config.toml
num_hidden_layers = 14
hidden_size = 96
num_attention_heads = 4
num_key_value_heads = 4
head_dim = 32
intermediate_size = 576
vocab_size = 8192
hidden_act = "tanh_gelu"
norm = "layernorm"
norm_place = "pre"
norm_eps = 1e-05
positions = "learned"
qk_norm = false
attn_scale = 0.177
bias = "all"
tie_word_embeddings = false
parallel_block = false
init = "trunc"
init_std_qkv = 0.0414
init_std_o = 0.0
init_std_up = 0.0414
init_std_down = 0.0
optimizer = "soap_variant"
learning_rate = 0.00584
beta1 = 0.95
beta2 = 0.98
weight_decay = 0.035
lr_head = 0.00915
max_grad_norm = 2.0
warmup_steps = 200
schedule = "wsd"
decay_fraction = 0.899
decay_shape = "pow"
final_lr_fraction = 0.0
batch_tokens = [16384, 32768, 65536]
max_seq_len = 256
doc_mask = false
train_tokens = 114700000
max_steps = 3710
dataset = "wikipedia_en"
Each number is 128 + 32 x the weight over its row's rms, rounded and kept within 0 to 255. Layers, rows and columns count from 0. Numbers have three digits each. The size before them is the row's rms in percent of the matrix's.

# layer 6 MLP down (transposed), 576x96, rms 0.202, rows 331-403, columns 0-95
108:101146117118163137094112133098138155166102149094143058085126129105166084145115144150146173171130125110117124144148182134176157194114132149120154114159131109171133163114084126108155182123161180113142123134143025146155178092089094183126120127161132189056161138102105158131122217133150153150
090:160186113128122079120117056107108156109118109125076124101120143132131108101124140151106211132179112138085187121174074128086145144152186184123128152116129129074138122105085095088139074077055149162151059105091129147088110079149095134102124155144122132183124109129116162123105121119182100172
083:152077128085129143097044110134076162104192128114185114112152215078133084153124183147101136116105099123151107155137130164110126126125188126151110131110052144144050132156110128120132130115070089154129147105105188082133134134130073165101134147141113086148117092107072119155143167159110127090
098:113125099086129113091097131120117161116151146099099127145173127105189189115097129148110105199108071096061114155166088131093081091171102118096151089130120164130151092135171124136119118112124094162179092173144181172110044125095143112190086082112111119131156117133160120102118154068183095144
080:105135154110145112165115109151110134078135154106148066148130118137072111144166114125133103151079101178098079080114108052081125144120125107108126125084100123129091150146084126117121069166204136128095209142140077120097108176124060122203143074120132155102113110163117175062139128148105154133
097:147112176111135153155120110122106074138195084146185120134101153106175076083110146134163121089155092118119078110124103148094105122113114156165117200122051086094125089156144114092106183110099096085168118167144166099160174157142128080178091109118107093067112139120166123128061170113123135103
122:181156184162079124150139124117146096125158189051111145129120110138146139077123076107100134078102113135094083114137154130131134076145143112076144131135055116104148196179138097155092096122101125140124191144111143144114107136205155174134163099152159087074113173125118155093124057163147143146
090:127139060133124125120179159115121154131163205122161167158135101166153151203137128100089118162130101116080109106160120107118062103123142137154137170186122179122130035137115100088066132142114131175125126055118131104169175096101151071130080107097103103187106111136133112134086113122143106157
108:091123076135116148102135136115093217170089128126139088157114131127085103132104163103075114152151111171155115157078108091126139125145067109153132060165088124171166163147101119114195099191132090096086062106139114171123126144080168120099138144154124171109141112104082146114142123139216147155
092:134153079125136117108101079106100176155157137101139106132137152101130101055142104094163161138144148164073165159204111183133170115041171114140119104160161107125064121194131163137103127142135133175193136073157102125179109147073164111073129153144143143130116124091153115186101107145121136112
085:172069139104144164130161157123179090131131195150183042082129140113170134121124144163130119130090135105072154090183048125144088121109151081197152093136112154101160117150083116099183147112200152110155110168116103081118113135168153070120132153114139112099102165141136151121131122133103133089
104:118189133108098108128126141159102126188142096129146142187120124120151110100132091057124123137188055046125162147101155117164199108103105141154154153098120101143152136104160136189185137115119136107131141198160128138133168142153144096115142109183147140105187087094115106100217137109157155155
109:076128119076149055151173139139117093081124089139096079136173110128093145143112070131136124134153144152122145158153134153077142084075163105122105160109131077102107145090165121119119031142144109151146204173167096130163147120154180172097155106098107099144124131133179098175097091137132142065
086:097121147096191144132154162138149078100124137131125084096096125137097133168145120165095066144136145161131118220130140115196179143084140110168109163122133180117122140159081139130094129094151120079150124163142089070121137153148066110169199155135138115107182130113222133139167145180131141134
105:113125077156115144164183130127104125139130177141191158116122157069172110130109086114119178133107152074142147108186180164076133096153098100083105118135153153225104116118119114127153178124081136081146132116138135097116209131124112181142124106108116126057141070091092148162180111127154118106
064:134164159179127151144113079131103142139076110123124089164047094113121147104159151087114117152155143125155137158127154138100076118128103144124159194194167143091117108112177153126213139115138086142120107129120161093207116137095092126149153101075110110156112125116081135215127043109131151119
099:156142106165109158109219180136120116114136117082157111159187155169128118198127146104143155068107139126093128081076081128156184088145139097135102073164114093117136173131173160122135110158127161107087132115159162180110143132148124167186101163080119106142071123145171133081168172131084120150
105:197141070142098097151175135165148098070198083121127176149111096171106108118064112081099119135141106103167140173178110074087112122140141164096134140142150087106127127083099130095141147137088164109192124126098102134098163156150082096096166101139112123115171142128094089108139162188142150198
111:124124131184112113121101166185115168114154096158067159165118101125150167122087092098113173118108132133084110094159164139156150111146107160132111129130111121155100075109109130152161140050059101160064108093182079162103121151119138187105043098146096136151162149111144107116106155068112061129
113:097046175081125115054114128092152173111103113127120155071148131106150159129111119136119132122100143126123134166108148186094172116157126165085202143090090138116154109224100104175128134153165194125175121134162159105134189143118137133137170121170110084091103158161092140137132128174162130089
111:097157117105086154124130192124141150156119134152154126078092140151141119057130162167088115128153160105107208136143154145105134108099116131114183142128103106136111118102154156127079066158126163149080066132183126151099138130120196120085122071137085160155066087087119159103092064083154096173
085:076184121124139108164136136071094124153050165089125097169156136118135069127169155058149105147161143068109140088116056148154125134070119119148086171106119160131120128121186115130047160104127082093092167165126114111078138110111107138133176142149204126114126116095131132127136143099163105094
092:153108130082082125101138105112122116137152151115146156123106125164083157150165145092088161127109110130170150113083092104078151097074153175132068109170165119079106147152153121126172109134085083077186098155101136123147145163095148064089139147102106123162195094162152145162101081228135126092
105:095084128122115170178075179121185146083147099067120148120095126156153107154164097095187088138109193117154126111092107100160120116128122121111094142129180111127104184116119118105098126105121121113151161163117109187176157189067121160136181071089115138212151151134127133177156112143097133076
102:149095078107086080116145105187117180083154080124126099104128109097172161121116154143177178120165163104145118114074157106172117130128094088141110086132121085105131158085093126133091122167194120112089110112094121112123094121142094127151076128160102123166135113129075055093153061087147044142
093:146157166164126187101125153132061138106178132114141056085128158119076128170101166098122110123119149097155098122113123152138085093115075190168178065147136110155140148148123158161147154125118180134146182156156094118123169123097147197139112165140117164159155159064113089139054132093092127088
089:160127162128135163171173142124133114146144172152102125199108114149193077075099118114135136137129106167113153133094113107136124183076155172132097126185154125120148120103118077063176097085141162147119139122158097109104120084152118135107123157134023118091127139157116131054124190101098066163
112:102176172065128184084106091103030096088138077157148115095182142079124141162105162133120143149173147099100147164143096128126177144110165127135146078117087145131148112181132130138125151155117091127159108056073115093102130114156086091091179197115106112155093154072119108128129119126130151121
120:059129146104109103124082109077127108149147195097173112124115108149105137148108122150171162111143146140117113126082120062139186100110093120106096143119097181147146108118121189099135115177149114096084148097117134115079151170144089087130140162100139114196133162098211095036144129072155124160
126:134128104077138178153106167120171061105141080160111121156111173150118141147138172148131122138125124106176124093119071130137102166154202122142149131103076093116136106162153137135174103181069123151127108180142178100065041140175101149096153182075141088158105081146111132142090166129143105108
097:114089168140067183154146128078124198186152129070189114117128126153104069143194128129161137139126127101146106193171137114093128119132105151169113163123086127121113108141156149186102197138143152140100134123077132121114186109097134080134150150094147123181138140077092143142110127072206131105
106:132107117099078127150049121098089129087193077077167159081116194120122133130134186147128157166157137119116150137149121121138114087115121143109144163159092099117123128098056162106115144161141171084177082087176131067091112083111166121162135097120056113105081105191150131156148148112101127145
088:094115124181082115101159098117088129119123109156144134075130106117141121168112164091091106082059129114114092166118019070128115167177148096145150114125096107157123130102081144135098108088133146179044084128041156158127098092128129109115143149159160079078146154143130128116144157164133121132
088:109131131133136195132096152084130090096114101177129111151105098151218150152114121137133113109146137099121141076080186100133142160076098147157132133042137099136131076088131074149132147126143096130144138036175089112086096130153120124090120163162168198101097181091123168141132173124116133135
102:194171098132131146092087110148088124127138150125140159157117129095132120148160162129155134165123199077094134136142124143152192136112160143147138112179157206164103081074072168173137149142126154186150124106141140172111104077098087085036132124118099077188153121145140129144127179113155123160
090:123192132085184153044113114120111093168152117028147115138134156068175074078121190143114120119127181130124137176124100135117168158097144149134113118092104096111083134130115141121121132137118120116102119104192148117115096148173132050076155128140097139136127133053134147120143072092090130151
104:121103134122100153143118109120117172166145059106154100176132188150082124095111118104113090115107096153111089151153064149103076090108089070163099168157160145057164087101096117128092151174130087108158122122148119187075167108093167127165107132088120172120142100119080081164117131194169136118
129:125121091118127128109110094152065147123162097149132099087103180097159123091154104159111132140094088078113165116176113127103107126138212082172139165086135190150114131119109159130117193106137132157068084153131132081135146112089029106093152136201134101126133119141148152185086150101125143082
104:141165068127130166174122107086129155124143150141128152161140131148174200140187102186144186145167129110162099131065141178106164132109124072091191146130177140121106135144130150195111206104185153131132155129156147160115125110096081128169149106157147111128104140111134153135135093091065082180
095:125072077131076146126135107123108072235123164088124102132141124181154114149150125093126170134149132090106102136148158104101119165089112157087105110118146163178155072111068115131097127093083096101193138181156126166116093111104130120148173109111094102188131080148123143133104140148103195182
104:089161187117110128132104171094164125132115058077159110109151105154188121165163092117151168126185110133100149098120184145141122132110170164168145123147171128171147111137126101109108102108164143056146093148130146124120149126095213082204212098128163102114128122103120173133126194147130116151
131:180094146126131134121105129074063160147077120074126155112143161163150128121113141095091133114123132106123134124157082087105116166175102123082156133142173077160147051039105189120127089130103190121114108126116189143064144145141139113039143099159099123171114102155134175143144110101105136120
112:148097080140145136130150124147119130081143171066143203112167087159087162171144120155106154113101084154155102067083087124149167051132099155082094120144107157154157119105150081142067107140071081160149106131173118123125088180117136114135102126076144085174158147150104109086147145131080084104
118:177072101136162182143125123154145137142102099097128129146119101178129100151208083095129166162087120136136161075134130134139123151167158104080123115087106124142114099129146172150076072139154131163120041164159128142100117153154163068081093201124097171147062148115114129131164173148089149152
085:154126188209083061128112161201123128127138160196206140086105165139151134158137130157125093093156118093147091177101109134115191137145118124183099083143105092135123174165111148171122131137084131156137135145130137169130170138106076173127120141148157101115097074145055147109100133152139090120
101:202170113122136114176126108115202124092176107162139090153126167116056066149189157134126113095105116166181138111131079120134131110200164100127081159092137133136127124124128147166105041118109152103188119153136141086092083143173094114131155115128144129146182117097116142177151152133163131176
104:124117177091103134115080161090093109123130101084140095071148165099115178111158129138133145168090208115125141138161153164144121143168182129126097106147118101159096167159168149131131076200218098117143112161130175166143188135110052100115134127127107113183132139150142094171118135121155091073
081:120141100120135184114079105082101116157119147101158106172126136118120054115104098134107125079157194179117151163091158126159117136117120093140196105158081091169081109171179119174152137207100098150162163094126119176156131156108104145180170127102114111080107129123091093114116103119135125044
087:106118117156113106112147100088152141126122096144147158138137130181118054143137099126119149122081164138117080113137100222078139136121109147123184095142162072109112032137107128151130156197148114141083107106128105124109066130041119155146176133177156133175171115125074142128106116148126064126
096:076102135129167169103120083124139162101149099108142120147128126132128063158180144129159117111171180145144157100124172162121130179116114167129156148144175113122139182172126197029183101183159130071153113180121099114126119160145177157129098123149212105147150141125139157146108124162125115192
087:097107077123109084150147099101134055114110175116155154083179137093169093126125152108111133135138151141123145085112121170058103151103141142099065140085155102168115166164156195138170099156121120133138109244102132108109103161144157152123160117112125052093128118136111154164160133180117142177
093:098120103131094122155126130179109189096122088155125180132115122077157138130101115107115101145124112097084174144106105106093178104184061168168225163158130114167089126069143083120119121137094098099127097095086172139132163112178120109074160089139124129118202153178120125087170160110139128115
101:117151162104132140159167129105106096111140132052097115145060106140131121071119088152154161126098129101148149085070114122097133154066141130093128127153180113192103124105125147134139120102085139118059129131153177060134111093102154091148166136213139067135160128113160067137083164071124122087
110:166168068188075144121162088136092202161096152113122168151085124152131119124060058146153120075104104129158140081120129079127088128140104109094127130164104142099113115114124073129105111102114142064142120170121092177135124131166154143118145147166128091135144076132152194126159187158112159197
104:140161096126128139127106156161160165150073133100135180119114178163095129049181159120102151138101118114095139166150102094172138078080091072112126077105145170109167082137102169111108188166103121131141121128154148085113068108106151124094129138099055198110193134184105155111141153104146142117
087:116121101137141142112129120128136135113178098045122125156146136176146140124102143124118107168167150195086128123188128096166153127096151083148091081096118157116142099102177148090111161168146161127063183165141145110146145091097129102139077141130173067090165115146196123065064123056149102131
121:140136104096081111064100109092137148170159096120088183110111089056111116147160106145115157101121135086167106114133100182074153102109142159145175157148123124127090135133176058101137122166134109116139145216143133175166077135139141139129167168074090145181088168146146129086174161147101080120
117:063145087116118113090100145150110110068194140117065131163110175117107181174091109187103112086115110130063094123104134185107126070109148176163117097167206153112119138131146142149134152146105125169144084110167155079121152142097141096162124128096156056118060117136148149148134114152097107144
122:130117208124047124135131126111107123119069132106137139150166163126152122161151115161125148110183161128127068191166142181190154138148130145193186058167104198137127150132155130109138107139094149146152143080124141128167127064137138197180098121128179129096155123092144151096102136151097105128
091:145087119159136119178156115094143115102131107175129131142147210159091088118165069095137077079161159132097115131161182136166130189096101153156106133159165103104106150077101101050100148111119132167204133079159139163162103131151106095197082125135153094125156146120128110169150126110180111111
111:086140130143169119105118120154149121151142124162133142152134150110161194125168118112100102070087107122160127174161069119160154242124107096103058065119173081060203112116158114134110085120148115158070111144138080086147124140106087088101166131146144124166119136157162132153123154116109115104
087:153126071093177166131128113148125134128127170173134091123160086176139077137106177138116115086093118133156147134111089084123142113143111107106102179153109119161126129067037067108110085105145134131161154163172080077095138139154102237119105104203117144102139124101127134165101106137163154141
119:112108139090148104154157136156161116134107143105138171106103110141174081141150111118099112157115163198129106087163111101166154144168087089108176092101097082105153138061149134101162096089089103109056168157179110104101073158136178159132107109094175126118095144184126151143201084145071119157
106:121116111092135093142103108123191148152203182140147153128144086136119110188159087091144196101165113145176155095125128050144154175134108145118154143120112140124172145105168082075133035090100149157144126098150117130109177121190152129134097173116149119150118155188183147100124097132118094155
084:135099110111120113071107104135169148114147109203120075223083096081127116094098152129175176104141136165124176117155176130111122166172123119124130148131123132130131124175090142114119161103084092146181155096063113074106149151119124127125152079067155128119081089122124150178046126091137128088
104:079108116128182177139082120146123155146098121122141068109159178111108176130123103090135146100110061103061147137113138117161116129108121205124090150152086118187118124159167156158202107109103139141144065118139145111144110138187097201098116168102086164072082129117152130109097136181139093146
100:129092114157132124136121167111155166100172148175084096143111131093132125139176145200141076147146148122093133100177121143154155138190187182120139131108121125154150120146138078092099129144115139166080088200125165187131072111130098098134111197126172118176120135163189126200146165107164133084
077:154128146123111113073136132113174135107111108102119136115159120098117119155129154182102140100085106145129091112220109136135158128116088126146079110146184118157141102158126125095098205141128066152086127138171127172116136077157125200168187082073172095151076148107092087183123113056129137129
086:111136151139190083134123124091145171111134047157110164102130128130100134109152130136156149122146159156162181121134099112136075152123190207123158080108166188121124077028101161114154125136132154150103164106142134100132118114099083115148110124127096095121089142161129064158117136029126103111
127:192181111168096139128168176146183141150143170155115120160106107151118100094138112118131122157072097191143125175112147151104148146136104151108117141153101161121063066125101205095144149116138114125123134089145108162145188170164146177133084121154122113216119069144074136106127169161135090172
101:215100114145119085071166204111154149171099106137116103131172156104134149130119135183098115121159171067154121148163089081142107126131168099174180108064136126106150144135120104134080107155134055124131125106164134183131194162102143112124160151100146192157106129089097103109123149154153078112
090:114089108108130169156093131106153164125123070077090106143054129087206156074129136120127127186134108175159149087125092172099124109159080134175133112130149135108183147089119121158117121055150115101097126141101161094125149098117159150111091085122164107177158126194182184168084133131100160110
067:139106148089131092145118106124166156153091087148162155121122115160104074119084160138172144137158135081144127182129113162064101087161095126087072121102154175112201127164098104105080133118128112120051128142134103143092140154131137096171069131098107072150181162110128087143202122073151077121
# layer 6 MLP up, 576x96, rms 0.216, rows 332-403, columns 0-95
088:110166123137092119076152142146123139136142079140123098099114136156139125109109109157152129153141117096152167088135113117102120167152165189125064154120151121099064081109149072109119086125105186104094099087129191104145139140146098131157137117163133217114212163088122134164189094076176126193
079:165035155077138155171114113109107029143110134119146119109117120151127148092137130160119134146164201132126117080112114084133131162079159098125129115148063170162200179158084121129147097133131134169128180159200137123139110127132142127155166164096089106168089127114151131079139121065121109108
100:123143148172168137139099132141142142155091111117148109069098137120075070088157120123125141060106160106095164113194172098106141133084113140080198122111136059119067141090148140099166072110100134136132103085159129121096157105092121175084103131104133129097139127051126145149162050098142177121
085:070167086148098069147112150107095148130121125113143149135104117148148135081198128128130144104211161100163138094116130087116152096110072122093147129160157173184136180130121130034120168116127151185120109166120125088144167155103170163107106094122154114147167096185082081116157151130131066104
119:111148107148164095165130103183110203117073183113103161122132095123125164132169096134090073090215155145134136165121152080170106112091144115098119122144102135205119192151141113160076135128086150145120161146124183138053145111097128130095141162148168096146125138152074086128092111133140081105
131:118179049093120095120141118142136141121138122164086098160136178140103185191119160113114099113170116156159128161176091156166169111125100122163175191186150144232080087180080152148086135147105110165077120129154118178140102127117125158160101135150107130097132118115108131154167141121182116132
075:111124078107124071083069119104087161139128158094109151215120168101165101094124079166111116111099127128120052048153124075144171145078122146103105214121127194114087153109145124115127137144127116162168094094130141078151108088124112128158090122147126090155156160155165163108151102128147114154
108:109136156115112128110116087187135158175145140152141047130141154120142144099075115169101101143117053162076081154165090118152105128144124137113101094106168096123147069078099128147123093147165119147142099124170166126110155159132170158161113099188100177127176157058154089175122163126159070182
094:118126154079130107133175126155118150111099162128145133151109169119114096115162111097143133124081133157095122064112110118130126132210177117120147121057107122139187107118115093182216139064098174138115107209142126164194133127097109105150114105116133080088211147182113150082112125139141129142
072:176109157080134170095162126165154147121133161076152136115094105152097137130114089181160144125046127076129144075154096099130125132136093128145069119108048145151080140118112143124130115133197147125108132103148159063082105075139116096087162131127106135108029166157163181141146117145145135165
083:123167151155151154087008141103048122129123113126140157088176157098096104115151150188138108094124124152178128126130155166143130122139173117169129092127076145155116112086164147122137094159140148168093138153169151133140127099122152098141109159165125120057079196068167127136135082170169134163
109:100074169140164088113187192098132182106143167119138106120158166138152129104116147131094151121120156136172171118127117137120134090109162162134098180124123148109084134113105088034103099122180106124189136168132164094195215129137135146081201111151116123124116160147163071106152155100121106131
090:076156078121083095166144131109117166138140136113132124098141115145109187140090125127085070095142149116113096181114113096161101130138104161168091099118139178113082126091085111080119203098150153136098109117117081101114118116167142129092151095085148121094214114068153146207165192129131147179
092:168170116111148118115059105047136129151148110030105106102136162123170142130135118150126103110070179133088118118185181181170212129142121091107189108111122119186147134156149134097136150124143129120135141119144133159155144102149141154111077082153108140105114142104102147170180080103118146196
057:086123109112128157146125095093153155204111133034140104067079154085118136158163079151119145143105134119126060095146146109159207142149113131101139147107161139154132087119137122105095112081091139176157113162129142117104124081160170115173194123122088100097131091074130144153182097146137196126
089:096144077104155147155143074143136083153080135190154102075154127127140159149135094162111133169144109116112129056139126149156161114131126109142091052198106147191151067113118086132090095133141168154117199105097087184133195138093120164132143145142201123107139141090137094147165123139106103142
103:191143140084107132165215115142134148078152121133176095143170126154143196129092117113140115184088088094208170150190098153162139156128076160147117149115063157138131166055080085146114137133146111112104120112085088159106174133117109176123151136096138118144132143081121151170117138090109129151
128:125120105067042149185113148187073171138094120157099089144134058143158123115114120164135153187096105137116111113173075117146102123158150116151109154130072147125086114122119165167164143105130156163102088077179146129148115114175134192187078135113132157082155113118139136111195115096129082130
127:125106156125096137177094176124121112127112153181150180124047132152153151102131135124144068143093132129105158117164142074129133164185104117152125119135161169139107212157120148123120078139151081158084101153095163108189088121183145171152151160197169167113104121130126085126152079074108096175
104:058109153175119170142127164112140093188089191168133072168155060165107131083159122084157143156143059147072174089120137142135092163148103156112063128173121103108151116098131124117194109086115154133133146171155125110104134125097138151145089100144163147085180126145155129182116133159161101162
091:124062130164146111094173119146145129119121141073116084130121105155084161152124128149174107131085118183157145102134182097124114168126128150133108087136175128120155114097073145093158109145161090125194105053219139086103158096154127146143135039152123099156122141129190153108186126105144073124
095:116130166191138087125096106148164097144132083111170142145110107081096109067092079167136143113155124122103090109123187137145088108146100148109091095136187112123113139104210078171130091156202158145037163119122141088155118160110113142126102185139123116095131131110092072104135130164159179153
097:103090178171148147113134188137114185108141065156130132166085155119095133141098102159139107081086156140137166177107125131144057139080119143155106189139089136158094122160065089171131082130138108158118150165139145133140063148101163126167137193172209127139153166105119118150085086121145093112
103:061124127147134136105044171113138113100101120144178090154108157095133111151154152101127114156080165130085142104163106100192116107193071089155190160151155128124124083105169114139127153196151129129084130122189103176113100102143106163148087146088093107087094122162172085116107113150146176165
093:199096132161175203103153135140097155136138124114106078119161105134175070138065063074130105112123048074142135119127162111152111104106158172122104171171146093143132110101142078150168117111106156177119099080089125085144183156173107135127095127139146156165135111118123137177137104109112158189
101:139160110110133109136108156173099134140139078120115176123105169154073168172118110092083172101164153187133113092179129113143140165144089118106135148125153071130077133123183176153111084124084144114114126099136102091081103122169125125136122137193237178171179092152127167129116126157152098176
100:142150141137097192116158125089121095102199127130154142082119102121153125108077133126135149073099104157108097077148079106142141128120084102137138118146093059157074143169134163135098128100130208090107112097127124131032093133102104112079175147146095185096155173180134133140105170144162127178
117:127171099117147157165147090154196110101136082171106102106142143130107096143184133087133132152137108133111096106116208140171136141166103161122119138204217118106112128138106082178171101106145152168128144158084060130117070104186168174120143112136114164120169154048133131122124095120134106105
130:087134084153198094110149173184110133082143130144151130116139184170148091101105119203127173130148088100170175131118113114125131185168132207129103087059134088114126159119143189165112115144117137133107152133184118174098154164137155190076118115166172085131091152139102082126132148134125109110
107:141200141090149144124107159149146164097149210193141144165124189083086110101145072107098198153134178082155144135133117137155150146113171176124103128093124088130087104120126115122118165117158156110135121042135141157165115117115128141118132184116145169122053121186122079143143083102147096153
114:139108088116134167105101102195102131082176089073096100142105153123087096176131143177196154191193174196126058160111117126163101085077128083152137183123141141153114137142111148159128151090158160140117107133179074153139075161150134162113130102097155154122117154131168143116137101165134096135
078:160106147151109099139119154120163139097117137109136120164146129123059103110071143175104130120094125204137137122154116171144141157147128164128145160193099145204143105152098133108126164118153108182096119133193153103158194129125171170136084109137146059094097126139133189106082133135123233096
096:111158123139108084186122174154107170175084131108067066094140129148098068101091069140157122134132116119147104120133114101160205150154140110129174177109083141116198124125163158103126197104124192109159076187128122153123131146152132116112096056146130136160170155126130145112148088170149135171
107:173150075129119152155139109151133167084116138140088139191134128096035073147093110145101119155173123183101138166133193162136172145133111103114130115171125056132153128109107162170152152143194170177130093112119122136093075181122151133119170121122124070081174150095129127141162133106097066129
088:087127173109108055134104125150165110156125129212052102143110089112034190145151133099145090141153084148123121125144123110156135140127131115103140127144147124097136073098181107132117200143112125188070118143118143074169138081137169166083119099148068161094160104111170115130152114147144127150
098:114105119123080122153079086135132080115165130122180080089122101098143198152127092167118127141115174125180106149099132197149117185152124113101144115123119143199081123144115120146154077123210165157095163075131154146163064127184103144119117115135129132102097174131181181120132062121145099101
118:149159151102140104119133158253070121141138190126117144186149176108086183102179116096060165113108136083170147085144111107148161173140154151101102114098107163148105148154063095146082150120124181119117092091147098158119158107134134131091139168119105135160156098152163093115105122145111120091
101:126114182169127093150127117103126143123136146135128073131099137140198110141094088156130084127115140113181116115088156125182129077102125145078093141134090151136147084054143129129144184141173161080138108169081111162130161095154139151128103158215151027201103135157119106137136123172158111138
092:142197160136156110105116161090130191059138109116131152109107149078056111129143145143160096090085135194115144094092119125163148115141110128105096141079118162136107110097152131107130140181124107142054094147025152182127167196129161140120125114125109138082136167158099084152089101152139094130
098:113074163171161091074147149105090080162167143105151104132095128159178165162140100152076126184135116151098124109109152099130073113135146180183133176059096123109119096148108149153131171122121145134135142194102137160120179152143160182125116150139063079097144107158094150044146159146151093116
118:069135120137147118169191147098138079177096112111154173080138138127145095042151120189175135109146175147124126104136164126136139118156157143143177073160098079133121094131067136163145135130076146180124138145088171105126133128139127165137120160092186066092114179054118097130168136113154102164
121:170109102148156140124178205125095111208167125149137121146117150107112125134085102128122109157180091113148150113161110133168034129100080112122120135166097091177135204105078067167137108115125130155096104082100148150141157132098131136100126161161145085087171140133194153169133108128118072166
109:126228119136154137126121130170147160109125160107099137094131160124102123117096126117155169054146113177104090114124147116178153108161149153053084175091154147217117144152121127117119151137103154092057097155135078176110164102111134161049151077140126129122088134167136109157133126093085150150
081:136143192147135164108127170104121125142201134117150124153112097132121107111125110151114108133067092119129156094091098140122105143141111084138122174119083137078181125109145131081123056134114124176101148124242136087050195125133077167114166141180137096102131203149149130103115099136126124097
097:148172141099061155100110153107125189085097122120072095137147149153127128144109167187043147143155125117138137108133087153111132072165176148121145113077125091177138099139094108091185156125124136139150143141104174150070148177161114177084159143117088147071186105135128185128119163151173167112
118:116079120151130075084162141158106136095123136094173143119156131098123173094111135182149113131086080098150105153141085143187156094098151085115197150114152150095102149149138206130150102138132120125141141087101204116108059091165093149145205199144095166111106136133146079137156131115081148147
083:114185088140058122125127151130125088152092126145106143142142133141154211114151132114077090149153169109163080141120101143146147109103110148129200191130149172141136149091118074124151177169137115141125129218098131140128165034135174130084097167133113109120094102123158089098169180096133141160
082:133142205165185185114123093136061106115087132140099143148115118126136127082115068148134099130119149127084128073136122084104127097112122085119103096156145130097186063162092107128134093099117110089073153206137127149177141117197108141111160127165113140108135131150186102138199104123090075156
083:099183146138150118115107111169112114180152162122115103158153080103099221064088109104152180139103162151156128135066179169165125098108142149115127110141128163120113166125130121140118147090128155088123179115090089145082101070095184103066136130155134123061134127100109074175163142118100185117
093:154112097128183090096080174150100131098132165180126085169083143187072112098171219130136126072150062117125145087130173144120076154141125115115126211116101093113151144057106117117154142146131100080120143148140134117109115145147143146090131158127105121158119109172152149129062097112170170097
102:149138173066142134145113185130135163120170145108094099036143110197104115137082106151168151150127079145168082162145165178179092133115125069107076124130065151124186114136118200120131162112140116092106104130188109105145108088118097178088103098126103121098120087145134186133157131116125130128
112:123113096090128099176093077173165175104182174087094187134118094120125115159089132098094131151163093129166088111136083134134133162142122103171166099174096139223162136132143155133140135121125084075138112129142095131176108104066125169089176093088115160127101205119127106155141107116103118074
113:119083247159143106148091110142098097155140094126170118126178139112078108129155153116110141117143178071139149141100139148124182128109175152107143127151161130157153188137130155118168205140151078125172134163140143070176087119110046122110106128137190150093081094132127156134138163120113137100
105:094120166107155089135157148146152176112146160175107136117103126159141152084118036103031158093144130113090131117163157102182126111136143105096103087139147156140168127119126072169166129154088160047102163088108101128181126106164131131149134155185112134077169176140126136163164144086124084106
104:169149137086125108091181117104133153164171180152099118155087124141099078105099064140175131101115111182113079125122073119101155146087131117042151111133117173199106129117183095122123104113097131133106160146088181067162150135096094116116111155150163077129174105123064110152123132163115187127
121:127115133183100145156070131160093099153185147168154073096103138173145140100097152094120131136167094170098132087137167108128186130119139148101163122141159099122121135085076094182123139096108134102130163088078123050194164198133126140095183149185157121110161142134131141194111152132184121127
115:153094152146126153133069108153080151071103106086152097062129150173103144130135185141078156163099071115158122106156119126137093103094101144140182102170123078156140153119094133098163239131136096140113174201189165166146130095121147122133122103174132146108125122101122172099135085097113130155
117:167115122101125096109183172133076127124149137112126070158135145126100080135170101144166168142198207113090147156150161199124147094129096144138122106075070140201066120094087111162095157108122128105121144126104113127098157159151152181121185155151134127172121109152072115086140186130165108132
099:140097223138136064145167205141116096141160093118106123080131101117224098138146122102158113122127086129152095101144147133165098151164092185134137163117173121121135151105094054142109177138133111107105145083143149191135170093133120093128166112115103104073100129076144180116121136118163157101
102:154132122155133065099115103196129058127145062109169122150131135142219138111139133185087061153118192126115144126069154129146146171086131094141088135107104137104142173085092083121079101168152114145046165139117109149161135148104112152117135115133169132140090142138158062165138136137163133133
095:142120150086102158191184188133144154174182222114121092120082113145175117126154090149177156131185096119142114102153079111105122107152091087192107132153122110131163190142099141157174081112135139153158117138142136091096175113146135119138140119125108148103185134087082169196106146155104119161
107:113111158131220168080140209191133107131126103052161123184159145114225113071115162183090114151135136121121150113155102124115137137094133147176118124113110133120111130078155069145145096142136140101132166152174089166138094107133126146176124135080166157152124127182129147142149091136132174153
105:114110176108153080079170237198097131152136117080136110130142157136172111099099143120127157185137159108126124119118115129101097097162184194130208135118097090135110086144139096162146092149118148096142102115190116159133145125103083125100130166126140108112160194138159121090117085071147163136
085:094116131105185092102155157134089070120196131112139201163131112129122188113138136141060100197103138129201140130086111127144163122175128122147162146092107090147153095125116070156115206144135067129103163073157079132130145132105185123146155154163126081089115122123114101152166123112090116153
093:126089167143132083099125143039134091132102194188124155114176131126078083106175069128131108111047158117131122102162087107118143140135141118114158094190039169124104132152146176147113116109145138199145151141161086124145129098099135129127143087178116137077176135094102117124141114094109159153
105:190128139055149055158128123134177111139159158113057139136110088133073147147053100100090119138165137144077097174136167149195187114106121116087090132134153166144155161155140120109126120110169188118133066130110141109146140123154122175124168120132127167155100089096109129107156120125155212128
073:116204123159113099168121172111132159135095154135153176104103153132097122133195093161127148100081235175134156125107126093132145134129130106063156139094087128143074132097120107165106061150185186146139108159081158116143067142096131108130120139103106145133171119125102177120163126195127164113
094:177125121178091124120197166108184178147110198123104136154145065187127150128096134135180141099154099094160113094146122113159149102177129148069144107065083157226156142124116096120118092098138151167136146160112132159165146154094143109139097103095116094068108149104179117166099147132153139123
131:115108117154147162136132075142132089145195123154155092156117154119141114112075115137112122127121132180095146142191187182100195140123154119146125125162116102125063130113095175148140141191167189171158162134130087101082093190148167165113119148142173095135151100109088135140106185151205091099
102:099104102222107146108148163129131122152104153111128120180171100182108146150087124103192137156102139095155111072088136143104098113061067099134137110119081095152136121072090143153173123159074064128170092088109097162073168151171169129095106114201134138100098142101148147132126130106116124123
080:131125124141125112118185129086110119190108167164162114121166147165092090101099085118101115090071104159116132147115172092130108105089163120150129156089070129194120078157102071104094077150113085164123117159154189110159095114163094165193137089130144138093142107127089139070177175180123137092
060:129128151066184100053101069128148125102157140102058111170132115148172153147213123128106122123113116102164113111117135105122114150105118091181202093171138103184074080138112155096084103124110160137114169161127089174106164104122142088124174125120124165139118110169100175104145127176118184112